Part of a small language model's weights.
Size: 8 layers, 6 heads of 32, MLP 512 GeGLU, vocabulary 6486, 4.8M parameters.
Architecture: RMSNorm before each block, rotary positions, biases on query, key and value, tied embeddings.
Training: a variant of SOAP for these matrices, 109M tokens, 3401 steps.
Each number is 500 + 40 x the weight over its row's rms, rounded and kept within 0 to 999. Layers, rows and columns count from 0. Numbers have three digits each. The size before them is the row's rms in percent of the matrix's.

# layer 5 attention query, 192x192, rms 0.109, rows 37-70, columns 0-191
079:553429475498528499477556484493491511549515457489538555453480579479477479568484507502509518417551527527482496456606525517439519512434514522487478489531501488436503528458490599483515423505488502456465483571515541471420468544473491477418480481545517485490516476528592505522456529540492552489555571604505460456510539468531524542526519514512556527486488396531518486413431446522471448537559491448471523535506508471553505467510436458601452518517488507437443518499441502529526525541404494492501483505518515490486522430477490538460484592496465479541518468518496503498509524513460580454
076:560455505512546533509560421442526522511477494462450476490552564462485520538457512503544486466451531497397432482564507538558464556475442524553527452507570570499448531446590503481469455496575450535491546526540500430480547478509522544476566528470534474522507438507425515532517504591500451489505464476491477535495512473483505503486549493484510475443550457537518419579508580489533485472526522502485533558445456458542473498557509556452514483471463484473417454502561462500575517461470542468458514535521466528488580471397482509503466497487581469471447490487493501454512569501537504490
070:538544584566527554542501504509490454545523516513389513534509383450509441458483502440483516527532436458435444504507460516512504532473470533470556464578527465632465497495519522479550451490515480473481540458470468512469443514478520472497462501514400549507456422467520528467526538496523514540584496500576438496468489500553505570486501490497564426493435570508426466535546496510473513465475492484506473570542525469421497501520459441536486476492527514567575531432458505462449423513508482466531511508496501549493468461512553481547490461477507552488441498518473518479525532537456540476
074:331468596487488510398508562477506526449592502504533449495538516507510526572568537458475514508569469529529488499483491490448446424533541574499515504421457518535507511451531474495530498504531525450533558483498587529480506462482453527470461511506504503396456499541475494520526470540542588529473447453487483422489475501454474436502480484493533451406514463546456515508495481556533504509479481500468482431451496525556512505489430461513464454528566484506477494438483528484495476519534531479515535518410559483559527464484491477465492522539497471603497497493510441536531492493498462484
072:455525497522519457470555472513464482456485490442476457508517486544548492483507511575550402600429497478474489528514534447470517518523533489497534512460491557538489531430431473488503438523500512535506554399528481564567548540456490472515506495560543479496373473509484502572564527549446531472496416505530439571510555459559475468501504447511458512439454557484457483531556541431531508486500483522501543486506510565434485493495533533513477486450504524505482474515435592488490533543434508526499479492524424470478445521488481489491441497479580475536500535553496439565508602528512496458
077:434495527462490498458445452515469480440581484539493502588507463589511546491550502516538513471499507482551500505466537457405562499577465534503519548454512455521460506492499443509471564598443441458432537477526488537516487468491515479519476459459522470465459522600494436533496486502480543481497456482506450500464442523577571511470452425544526516487422517501416533398545530513445454525521511518481525520535579563474480491461438498503480464500463481470556492506494536485509548532470444611534583441494460523538468475519469529485513492501528484485516490444462517526570525528513554463
085:501465446507509521484506496495511461521488478488475485569502439489465496501452544443468572480488550454506540517521551496443456468554561485523514490511517426552529508529541428481544459576436542537468539446561517555553488559485439550561458491538502517460494466422575527570478442513470443579494484482535545496449446386536485498526519483517463607511452545505552466520404527523498466507558443483527523588537448526478509495547482485556519525497485497509467558473457480486467511475511498509486526486502517492397488498525462605417518527518537514483526486514431519575483483448468511477
076:500504531509513520454529494469478458525522539476431609518487530457492635564479473501507507537435451541520447520528479511535514503435515503536495521510428469482440463491552481451472519505522530535482552532524508472504496460506439546478470454582520561555560458514478564508561483524533467463526429478557505502501533443488494538528433516532531489496442429460465565471445410419438526538549425495525491570535524517554458474555461533469535463480464439483552498484556496504533522450431494476511476555490481462563493475484515576422528521436505461484473525479478494560425490558472522476
086:538477494477463482464472484619557501486489517456468525404547508538477559489513543470478500536504503545545523530564469543540524486485534457452491511490621508513525529566578477485417474472487474456471471562477599396524487441520433435539544503446529532528533541496414498473523519479488439464565536457407477454493530597467494503493499546582534496417517521433456520452475516456559507514509496416478464514480479505545535485446500476458543498507441538486495480516530529455500503491477457493524531502528491549536579512454477533551469558507501494429478500505477480451540517473478507483
081:595581489417433560531496489460549505545427528491540520442458488422519421493497508509533494473502494523539479534486432495525497530496521503544455503502504471491453485491524547550503515458584483497526493584551500486489478503514518501458566566458481436574535465489469467441454515496481471517565537588469447479527495488526497510476475506442542479554519549514555457524508555623456491467517655568498487526488514517453512498495503522511498451516484503490415478531553472503575535485490430546453502474483528554517521436504497485497573503497427507469497478529549545427514525490536531562
068:566544429418443548523547463470587477564484528496492548524443489403464501510440536491537489489528439519497463497552456470464436512518481478564455464519534523535480525456469475536530513480563420495484490540591531534508482471461517496423568521472494490560456468567502478484498502507508460518544538506492503450568522394604502518566454461412498506500549500592520438486516524515496513560507484527496432530492505463499485484517464511477474496534462543534456426466457439479595475463448469459488494519576487518483495538491509508487488560528499520537512448480461498529551576528565509457
083:521566544554498539564480465486450529510486445475497467522540456446505482503510529521522574537591428482492480499589530534445465497489509479596482479499525500491431547525525467476508473518482471468506520434517412487433494560401480526463480527469508527509485441513525514492518544473538519512516525529478458542478508611515496520518481527433398445528563503475624503455516480505503487551514507486513442502537490474465492417523553548505469488543486535486463510526563526563533565517501464435504534509528443486554535475575474557490440479474560465486492517475408445556452554462529542519
087:499507517504454520575563498523547527567490486583521519474560479492441433468515471488524494543534525542543577507492517480515533487462569411503516509510501555539490506474468501512560470515530555530421502541423387441547508537497518512540572488548506466472537445455492457518552503567470512544507477500485538479536489520524565567427514481505534503587513518568475529484506531484507529451541432513511490410449527500485572524526512548427496546434518478412549501490484559499505431446537573567537504519484452459591565531510492511442481531450514493520443516507491524510475492557549543489
081:481452510547505533525495463528474506534534522461471447529474525519464449454543473481563573491555457495569474465460484524453417515429504512523522520503490468553560458459433467491449582519472532519500452459551446591512507521489431491428515560470527534519517530469477401544480480494540466566449552516506530502493504459528452489539495510470472555470584467547523582548503565566547520469479411516519426464496502500489466465427503456515473514558478518471510513564481532542489457515501551585453463446485450493470473489501565427536503510482480500478519467407482479474518555595466527461
086:562477466513535490512555394478509540546466440556508506480471602453475584462591523500493484519532539511426521469537466504527455475462546497467535513544523517428412512454525486534456484489498531528510525535496428481415506491496528464492463443482510506468514511430455535511438477448548538552461530472509477392513503445515475526453477549431512508502519491588533515413488514521572516555476576506511509546470490472482489521426493492441532508517510481461448461531531527454446562500472482455514517599530509530512490521496518494508529468512502511425520469468478524461585507447576412470
084:479486441494584477543487533471460446423458486496559475524482516516453490500471464452519433445482508574427522423533421485497470510472544494442488550524495536463513506524520532487457469544479480523506483453569521499494454515522492442452559510491457466544532594557468428512491453526467519493483544454544507512560500548542479471503442513588514492516484521548546439518516476494483530411493435522490457538553504558460522469531508508541499472434540451519472562385457547514556546579495490526495480452449508493561599530518491546490507499487515445483524520408558527546537457513508510586
081:434530539563477565486544526487432464434546542509488515482525500498486513430515605475491494524493453517477533477521481453522434521518582470541475486516510511464511462474487399494448464545559445484492494432482467476517549505481530453501431482531504499505504575439535489557509507489530475480541394510538515560525490490551521566536466461610439505537510506524546432483492447424481511521534482508574442495506571483522529564527473479532494443400512469500501467530450461485479525588510500506484464448495517473536481505554550530435537494464507398507564479460444519456555494491498427483
084:437527539449442501517491564494501529495520574492493501432530457523477426503464464452536476518531438519440487427520479557515478562481522543487508514470496517437482551459497421489504451509538524564509469520528499468480553480454498563458583531503487538475527432404519582548463490558591439483453528518447553449537512483418516475512461569468444526543512495494529476505548419508499532414538552462522500493462508495502491533463593545469511451484531470469506488457529527403447516541527500555461513483500560519535515526525522518472440475541405531541457519478501454490457536543565538489
088:450439503580573531567444484458454521444478486446515526457530489541464480555496498460510594478538568416438545488531440508512511438569517500491534545489512542425483500482479510544478569483498530434504506458461536525508614477513501413474504526470478473483508408468459464557547512490473517474505495492520519495558479563537484524438474449459442467456422496490448469496437473515433566483566499518487565481439486537545480532479474522483455503538474479479465490409509501485514504505435538469484477548517477501486509514575484499535589483483525492505529473478495526454540584522435411462
088:428491487500475525450504472549525522492515396585473506504433425507527476501477513508532599484471521454515490476490470529492526462451471517506521504450417427502554500553492499532512485513474471485454461474445465514422589487497410549506441423516496473518499543538530505538458489479504519506491475488512537441509494470545541499512392452482473495503455529511466488418525415525546530493486520580558496493476512597506518539489544458520477543479497451577476476522534570494437448521466508427535510492528486481485474537577479541486430481551499503545426476498596519496511494451491402559
082:492505527438465437497506535481527497451490486517418507465482463467470515513572515516478485505497491490498478494504480555485438441517469475487486474494481482537464410419518476489472479508470469531445470541452470561541538527445420457550497461482531454520512496569535478485468447503514475535531405501560458534456453425462520529482514472585515475488499496498434495550509472400481534515452558499542573505429495425486487516505570441478560490513498553517520539463434492515593537424493500457607398574538557521505499503519522503531457473470482557545483532462453466480593521483505549462
086:513528495538465495514540485483494560539485542425501487490529454542365587575494463495555480546521536507520551481514461504433484492442512592501599532572486529457515549470531472473453570505500506465471505502548479529476447543471559481500445495457512564523548460527501452481510479555574564520538485462497469548550512480533493441464500493519531529450478523513517450441449520514480522501517548453523398492385516504538527494468498464435476521490545496513450523501528499514428460520507506591514555532450484588496542531498517497458468491492498443510515460498585478518519460578488585459
079:567468480550469490499535547559511512472497482476471480538533489462464548537473478454514497502422517477535491487481498478492533447464483496484476462544510519475580545488592403500551591526498439450483494498419540548504552507516502472534460469504542437426531504512451404419486523523538476482501502517454512492508501470518452568601513540459460528473461529546543472494486440502432515405439469456409474508510557545411442473527448476524459464517510491463491503545507553497524497462451536503372548521493496444496507524436575456479504480549473504510524458461490497504511555560511452473
086:544484515516519468536529507480472482569528450520526572463488480545461480498439506518503575491496473469498485520545506543522473494510526501543540508543459486495511568490512463470484513474477496520510540432479501511485501424506493533438462482463427548524537507511486478489520555547529515528516489527493471480497493415460448508439484551433531517506431416538495444480473540463403484434540505440492432536499487527383494528450402427542513438448424537501546524491541509514427519423554503530455436460520491509405451488490544556486532424404441513512522509535522465492504540446474403537
089:528510452510458513473522555493478454468516427531444487527444555525428514534494487506499489512455415548513503503520451535497518517571514474479495547508455549562608494575515496413483452454494470546489508526491462488488500481502477434511458489449506561458502563499482455477446502420457465423475622480399520511505463563498447461479459519491450503484496501449472497540434490459479465452514552517525559468537486478522509496461532496474482474444581492548503594530510491437544493507434497561509432516455419513513529495539511550603528507526533484500495495478414513538508439569497541518
079:426532511478450537486526490565547537589460502516587459491524425542547492513533521465407483499514496533495474547500478497515479449508462487556515442515519487480548462534491466453489509478446545531556436580560444488438413517491485494425500521505463520531540516601500456535543539469459499489439572523463540449379512494479509593490500476492475499471531532532535511454451522478535500594463434496469493478532464465532492452471468485497476552403507511559521507470431445476495573427499487539512466499480533488499498483509487489474564453405438546499492505486542532503489465471510476558
088:464462453559533515463398475495528464445542502493491529503425561509477564428495485478443569513467517544499566492508459556480512471500468602502529495496535461462524541413553500488582471527507577481476449538549501486515502489472507559424474494523486514479517563447495486458460482579486548478518521544504461503468490460486497584514522535554486430524554514540500510495499477544505493565509504449430549485457573574539495491469454458445480491524443461470499516491452550479435415498520462565534567487491493502590539524545425523486497477514516523502542421483514505544529476432570479429
064:527483484459469464571599535564469491468541531506492546558517420457575476511389505554506458511458431489492449577622518485498443522469467522512426484460560501550455510505495538445468444485523510480456551535523444490496534481536495490609487493519533435482557440490469467516493467410511480474431513488500529438518489498455557454548472426532520540514486453478448545479416502503504499501480506477540449498469395513444499565505463536442523534563463506461493453510528535494488498455484478529415481532489534540439474488482482546503509486536494497498518506455536489485418493452531486488
062:538459489604477479525473503530504540546532533504563522438553438502524509395455466527501489502504519517531503523502540525493617529520482507467518487562511470480553505442553481496475535511469465535510539472402518499553557442526485471531483504499479587460473538511564548508484552497432525529483496541465507451437532528539483537431503490504463517489543524448446456503496372519474503522540482451469502482439547488605573536583407567556519510431536453427576513482545483497524440486556495464487517465451494555516529522456513526503537493472473459512451473489500537446504479457502492528
068:562481453534494514522529510527499528458517492515530432479444490519545496401472487537495467532423535472490510515450439512547504471522453488533515447539572488525519511449549449507520461488505594519506507532451492525496546522492458467587545553531591530474519504556490475453476570482567573506500484544525515449539527436509560533560457450499439502502548527529507542501492492553454447495517580466490475455487431456469515528495506488440496577501447483520509467484527516424498455531560508561426560489490566522421580462442475384508468536498542470467454594537504484539479531480478496476
066:468547467525531520474473493558537474539477488510513478468478498533498549529499518537497457460407454532600484432545536496519474476470464547478445536541486515485501403500486512491524427515423475548498532439516532540470564577486503435509500451424511508528526491415537510582593488492553469448520506493518533568464557450512558482493548530461479512477543440481482525386458490454450493446550498442441438494559453541493516530622471519543531552504519441516515531493528490436489467442437501523513483465525459479462472502564458499494511495494552539486502443513515549483453502521467560550
078:487477487575568507465388489525478558552473435509444487533508503479450568516503484468491470474514479538513504454498430529482506478557483546493464552414461536432468458509434519456472564548445429575500475497472448520545455570535522507443527480558450527511535461485507470515478524496485461436440472520451499553510480558485528512502511468473510523506468450522517565509500577497513551504449478517495549514457552493467549522454500540529416522433594540473499515484570451477430496463414480379550494534480469476532459465512440568503473466497533559462535440463460496520489498501473473543
066:521512454498428526525479550485494538542496481457521513581518454508608501548457489501461442578506465453494516567455501506529560519568545410487513532532568461596479480477478544631437528495506450533485495503526471463459498421486472502455521530500443455548457473490461543493502509507462473514457581502521455495509506451545523456562450418513543535507497529510444522516492544519486511458504607538519492514494454446520478496477504456530499480477429486493475471506514502529465450508539513417497422546492433511454496473481541512501577460481380464493538489557465560523549506491483449497
081:517425510456572535552452519526544486565451497522485440479485516518540534508443532495503570512475495508562514505441473448485495530514511512476539541480517480582613442565478566534528442529460452558548597538491528522453528599496461430491527534521616555520532576486474560533490461580463500485463482491507533600528486510536533503575469469498522507497503536468522529525452472528540529516486539553554567486510510516539521497483550485466537490454550535462496528482505454524395439509474483453509490480498535487470539422499473483532551511505548473435541483539482493518467571499478536553